config.yaml
head_dim: 64
positions: "rope"
rope_theta: 10000.0
attn_scale: 0.152
parallel_block: false
extras: ["local attention windows", "paired heads", "gated attention", "capped logits"]
optimizer: "adamw"
beta1: 0.9
weight_decay: 0.18
schedule: "wsd"
doc_mask: true
train_tokens: 956400000
max_steps: 7378
Each number is 50 + 15 x the weight over the matrix's rms, rounded and kept within 0 to 99. Layers, rows and columns count from 0.

# layer 3 MLP down, 512x2048, rms 0.0638, rows 192-291, columns 128-159
61 44 41 46 24 46 59 28 59 63 77 59 68 61 54 31 45 30 57 71 38 53 42 62 62 51 30 83 35 68 50 75
61 33 59 34 62 39 47 48 69 36 70 34 60 54 56 38 32 34 56 54 60 61 12 49 37 59 52 44 19 46 54 47
51 54 44 47 73 52 47 75 55 42 57 13 37 80 37 28 22 65 21 54 58 53 60 57 60 44 37 35 33 69 40 53
79 82 42 65 18 42 33 37 50 31 38 60 47 55 38 67 18 61 50 50 59 42 47 36 36 28 50 07 59 72 74 60
52 62 66 24 66 48 41 36 37 66 65 47 52 68 53 63 58 46 44 36 30 38 67 72 62 50 63 41 22 64 89 53
68 58 70 57 47 38 28 69 46 67 47 75 65 75 67 27 71 40 23 66 49 37 35 65 58 41 38 79 50 53 29 51
53 60 30 53 46 35 75 39 40 65 55 31 54 54 45 65 43 50 59 64 68 59 40 28 76 52 59 55 44 50 53 43
44 73 62 49 60 50 61 34 55 48 39 64 55 60 47 68 71 64 43 87 21 57 62 37 40 27 44 58 70 60 52 59
34 72 62 74 47 54 45 60 40 56 38 78 50 37 75 52 29 53 39 59 47 41 37 52 34 36 22 14 34 34 50 59
56 54 58 58 29 52 60 54 46 53 33 46 27 22 34 59 53 59 59 24 33 28 54 47 66 64 56 51 36 33 63 57
59 30 50 74 56 37 33 44 22 42 52 41 32 56 63 44 90 60 30 59 59 56 49 53 62 39 50 34 33 47 66 56
67 32 56 71 53 16 55 53 61 83 54 45 35 51 43 66 50 48 70 49 44 36 52 58 38 66 29 52 54 42 50 45
37 38 53 64 39 35 83 54 34 52 27 29 38 52 61 40 74 91 65 81 57 59 32 45 60 50 31 55 55 48 61 71
66 27 62 52 29 34 75 19 51 40 33 73 65 65 36 39 40 50 58 59 67 61 62 34 16 38 48 54 68 67 45 38
75 34 28 59 44 61 78 40 46 29 27 51 44 33 48 67 40 77 57 49 47 35 41 51 80 34 71 40 33 31 48 49
69 52 23 43 55 45 47 43 59 54 63 51 54 54 66 64 57 41 24 32 49 80 44 91 60 39 45 78 44 58 38 45
53 50 29 31 54 59 51 40 80 42 41 61 43 45 57 66 71 37 50 36 45 77 55 40 22 28 65 56 36 75 41 30
59 46 65 61 66 47 42 56 76 46 39 43 64 57 49 52 45 53 52 68 44 77 41 38 50 28 57 66 73 45 19 31
39 48 73 56 24 30 50 35 64 41 62 56 43 41 57 52 62 48 24 75 57 31 69 54 48 44 37 52 67 63 56 22
25 55 52 62 40 54 44 54 58 59 51 28 58 66 68 43 25 45 40 53 55 53 37 25 74 54 69 56 38 56 55 73
62 75 55 29 50 69 54 46 15 34 32 45 45 66 57 75 42 50 38 55 41 33 43 31 44 35 51 46 46 38 57 59
53 56 43 59 21 58 61 53 70 85 49 46 49 35 48 58 30 54 55 57 60 85 27 71 69 28 43 49 39 66 59 53
74 63 67 33 69 66 64 40 42 54 57 39 40 62 32 41 55 60 27 71 57 77 44 36 73 53 69 53 63 30 58 54
58 76 41 38 29 52 51 45 65 25 49 24 67 33 51 28 67 65 92 60 63 50 50 76 47 73 49 50 59 50 23 42
42 63 54 45 62 71 31 27 39 44 50 66 55 38 49 53 32 41 60 17 55 55 53 74 40 65 47 34 52 28 35 40
99 46 81 23 68 51 36 43 43 63 50 64 62 53 51 42 38 55 44 41 38 36 51 38 40 50 64 44 30 64 55 66
27 55 37 55 62 52 52 96 29 69 55 53 92 66 62 31 41 35 65 72 55 65 74 52 40 26 57 81 52 43 32 34
45 44 51 39 66 45 45 55 44 57 30 54 63 57 31 39 50 46 33 55 56 60 54 35 59 61 53 51 60 69 33 58
32 67 41 37 34 30 46 64 53 49 66 52 38 45 60 74 40 71 48 63 47 58 51 56 64 40 57 74 71 29 47 58
63 64 88 39 39 54 55 31 49 46 55 53 54 44 54 43 60 31 35 79 34 59 49 82 38 65 42 35 59 79 39 45
62 54 41 60 33 66 50 40 42 69 39 38 79 76 81 55 62 24 72 49 57 51 58 59 73 32 70 51 48 27 43 40
53 54 48 48 57 55 52 54 46 71 38 79 52 75 43 78 36 45 51 74 48 80 46 27 52 79 51 41 63 27 55 53
37 52 53 25 37 56 75 79 44 51 57 61 68 37 66 36 67 65 43 35 61 45 32 61 44 51 61 54 25 40 47 15
42 59 49 24 67 77 58 52 63 47 53 24 62 44 47 66 37 44 84 81 69 22 66 29 67 40 28 50 60 44 03 63
63 60 67 63 56 70 44 49 48 40 58 70 57 61 65 65 44 54 59 49 41 58 76 53 62 58 45 36 36 59 54 37
47 45 45 40 37 45 22 41 33 40 79 46 47 52 22 61 41 51 13 53 41 28 35 64 54 23 60 66 29 32 63 37
63 44 68 48 20 67 55 74 47 29 23 84 56 56 09 31 32 47 32 35 87 54 61 67 51 40 45 31 47 52 40 46
51 30 49 67 31 24 42 42 61 26 46 38 73 36 49 42 55 48 36 43 42 49 79 42 40 51 28 28 73 48 80 35
47 71 65 55 76 51 77 64 51 35 36 44 51 38 51 65 47 58 51 49 17 37 37 58 38 23 31 29 43 43 31 48
49 31 55 24 44 27 59 69 58 62 56 42 77 63 53 88 38 57 37 41 60 78 55 15 41 29 60 24 16 94 31 46
43 42 69 48 52 22 54 51 37 62 59 52 46 48 64 37 46 62 29 46 56 29 42 53 26 69 54 70 28 48 59 74
47 41 31 64 61 36 54 49 48 27 43 39 69 44 51 36 48 70 24 41 30 11 42 28 72 53 36 50 33 30 50 54
38 68 75 55 58 29 40 62 58 46 54 48 23 63 37 20 79 39 41 37 52 40 71 53 53 33 42 58 18 46 46 46
40 30 34 50 48 38 42 64 44 47 60 18 60 59 49 37 45 56 46 51 35 28 59 51 41 42 33 38 46 59 37 67
55 56 57 46 46 57 61 52 30 57 48 64 47 69 70 78 30 62 35 31 63 42 64 74 59 52 42 57 64 68 69 65
41 53 61 48 48 60 56 49 37 39 64 41 74 32 61 74 51 42 47 55 69 33 24 32 67 68 50 66 50 56 41 69
67 72 50 64 61 50 52 58 37 38 41 48 26 45 55 25 48 30 30 56 74 28 65 30 63 38 61 57 61 46 67 54
06 53 68 53 32 70 55 35 30 38 68 59 37 51 79 38 45 58 52 38 55 50 53 55 42 23 74 36 61 53 62 48
37 38 30 44 47 59 59 44 59 48 47 97 53 43 54 59 39 80 47 38 34 49 65 34 36 31 41 45 68 58 51 74
67 42 59 68 30 58 56 68 61 61 77 53 56 51 34 55 65 37 53 56 62 37 78 46 77 81 18 68 42 75 48 50
57 76 49 42 65 61 48 69 43 57 23 39 54 70 65 43 43 54 67 15 73 44 31 48 49 62 40 47 41 17 46 69
49 56 45 61 44 43 89 46 45 47 71 35 72 51 43 54 74 23 55 35 51 45 58 33 54 71 37 43 34 65 45 52
33 79 45 67 30 59 45 24 48 73 43 65 59 69 46 86 66 31 47 34 51 72 52 96 54 27 46 50 62 49 49 51
43 76 41 36 25 62 37 44 37 63 53 28 65 31 59 71 60 49 45 61 41 57 44 57 67 63 73 62 60 54 54 33
51 42 52 45 34 26 54 39 31 44 43 56 66 62 52 52 56 37 39 53 32 43 50 42 52 64 30 53 67 64 58 45
28 54 46 64 48 68 44 28 52 28 33 49 33 22 69 59 21 60 52 84 27 43 29 65 71 27 49 50 47 53 50 43
43 81 42 30 84 58 50 73 43 65 25 31 50 27 40 54 71 46 36 55 70 42 30 57 45 38 37 67 60 55 53 48
52 39 55 43 34 32 39 51 53 47 46 42 65 59 64 50 22 58 68 64 43 32 53 47 25 34 64 99 56 20 52 48
43 59 50 40 40 66 47 40 43 47 22 38 29 69 61 43 40 41 33 23 75 41 60 71 41 52 42 52 39 33 54 36
45 43 43 45 59 49 39 47 53 44 63 65 53 42 55 50 58 48 31 53 61 23 47 86 48 41 46 64 45 53 26 32
70 62 49 57 47 46 31 42 61 66 27 40 65 45 37 65 39 73 53 35 67 64 58 42 57 59 29 54 55 82 55 54
67 58 62 82 31 63 65 45 61 47 42 44 62 19 33 51 45 60 37 64 39 62 52 52 41 62 57 48 67 70 32 48
29 63 60 48 69 56 38 27 69 50 67 61 79 47 64 22 46 58 37 69 40 73 36 59 51 77 43 60 65 69 60 37
48 42 55 44 64 53 31 48 59 34 52 37 66 50 60 75 36 50 54 60 61 60 52 54 39 37 42 43 58 30 47 51
29 54 27 50 55 30 39 43 44 60 39 49 25 34 48 49 42 56 00 29 61 53 37 67 53 37 52 57 63 58 63 31
44 53 55 23 51 46 59 63 38 68 59 58 23 44 42 60 15 90 54 19 27 56 62 46 51 43 67 39 53 26 33 34
51 59 44 44 43 44 70 36 74 72 39 62 45 52 42 49 67 14 42 74 52 61 35 56 75 86 43 48 51 57 45 52
40 38 48 63 49 50 31 24 58 51 36 59 13 56 65 19 72 24 34 43 45 29 74 41 39 88 43 65 32 60 23 53
60 64 27 36 51 72 29 46 43 48 68 57 47 82 60 41 44 68 72 49 51 57 51 65 53 62 27 65 80 45 35 57
53 61 50 83 37 50 64 60 52 29 43 46 33 43 31 60 49 49 62 39 35 36 44 30 38 51 70 61 53 75 47 35
61 68 40 53 53 46 60 72 52 44 54 62 50 43 56 83 59 54 42 11 57 69 39 24 23 62 58 66 82 71 49 34
61 36 58 40 33 36 80 53 59 74 56 57 37 58 48 61 60 36 47 41 60 54 43 68 61 24 36 72 46 50 49 50
46 31 62 27 60 53 52 69 44 53 60 61 39 44 71 48 53 42 55 54 46 51 45 46 25 41 50 60 32 60 41 57
53 59 47 56 56 76 49 42 49 27 49 56 63 59 50 72 46 39 26 70 41 47 56 67 44 59 61 63 43 11 72 47
58 36 44 61 56 45 47 59 52 41 85 42 54 44 59 19 57 33 68 59 30 44 45 75 46 04 42 43 33 46 47 26
18 49 67 71 46 56 51 39 42 44 55 25 59 64 50 35 40 39 68 20 18 26 47 58 35 40 60 47 39 54 13 46
12 55 55 67 52 41 60 73 51 59 64 20 57 37 53 57 41 54 93 49 45 81 47 68 41 49 64 53 70 73 54 80
55 50 45 49 43 51 62 38 60 56 53 39 50 22 66 66 45 35 25 34 50 75 24 69 45 66 64 47 59 59 74 47
45 27 47 63 60 51 33 56 78 35 49 43 63 49 44 32 67 47 26 56 46 55 46 34 61 40 58 39 38 50 35 60
62 38 26 16 44 83 54 56 56 66 71 57 52 42 33 38 60 60 49 61 32 74 56 39 72 56 46 75 46 46 44 43
51 53 50 66 44 19 58 54 56 19 37 44 45 54 40 54 30 31 32 37 24 44 46 45 54 47 52 56 56 62 43 65
34 46 56 37 26 33 43 72 46 46 40 70 47 40 85 66 58 46 46 58 72 58 21 35 43 43 73 50 44 43 71 41
43 47 53 64 79 51 27 65 43 50 43 41 43 47 45 55 63 37 59 27 29 12 34 43 51 62 34 67 31 57 72 62
49 43 48 50 36 22 78 57 49 41 62 39 30 49 65 78 39 62 43 46 48 84 29 72 26 30 34 62 69 48 66 22
45 34 50 42 44 27 61 50 75 45 57 34 48 72 61 55 42 38 65 46 35 54 45 51 60 64 19 43 55 42 44 66
42 42 70 52 50 35 29 44 57 59 60 33 49 45 37 55 49 33 52 62 28 64 52 50 59 66 36 52 29 32 53 61
44 44 53 46 38 47 58 34 60 65 95 30 60 51 34 44 61 19 72 64 63 33 39 52 63 62 59 62 36 32 74 41
39 53 56 55 63 49 45 63 52 60 56 55 52 33 56 51 56 33 72 63 47 64 65 58 39 46 66 54 42 77 40 54
68 40 44 16 55 81 51 23 42 43 52 38 61 43 81 42 52 31 46 50 09 94 31 53 59 29 41 19 55 44 25 27
52 78 58 45 42 45 42 37 28 65 40 50 59 59 32 38 58 67 41 60 50 66 43 40 51 16 48 70 75 43 73 56
62 51 28 41 31 28 44 57 52 50 82 67 52 80 50 65 37 71 30 76 47 43 82 36 16 57 59 39 54 45 43 38
44 53 31 49 67 48 29 56 73 45 65 62 60 66 54 29 47 60 39 59 63 48 59 58 46 60 65 49 33 52 54 49
24 22 37 46 37 11 37 73 20 00 23 43 12 70 46 31 06 14 27 68 22 29 63 17 14 43 00 15 58 52 46 60
32 41 45 28 47 35 31 56 61 62 33 38 46 45 38 60 49 39 69 29 52 54 41 53 53 71 61 60 35 69 58 52
32 63 53 60 81 41 63 43 90 26 54 43 34 54 57 71 49 60 56 30 63 44 72 46 47 76 59 64 42 57 36 56
42 56 44 53 40 61 53 76 65 67 63 31 46 32 43 85 40 56 44 66 22 35 38 68 46 55 55 55 64 51 49 28
36 68 52 34 29 56 63 44 32 66 58 54 80 47 40 56 58 50 57 67 82 40 51 43 31 46 37 75 14 39 63 43
29 49 44 53 38 51 57 44 17 45 50 62 37 62 58 61 25 57 39 47 49 36 57 61 37 69 54 44 63 62 33 39
26 82 50 47 60 80 59 47 72 45 53 46 50 44 73 49 64 78 75 71 63 63 44 61 64 84 28 51 51 62 62 82
46 52 25 58 49 48 49 80 35 49 56 22 58 79 65 70 40 63 72 61 51 51 53 43 63 52 75 74 39 62 62 67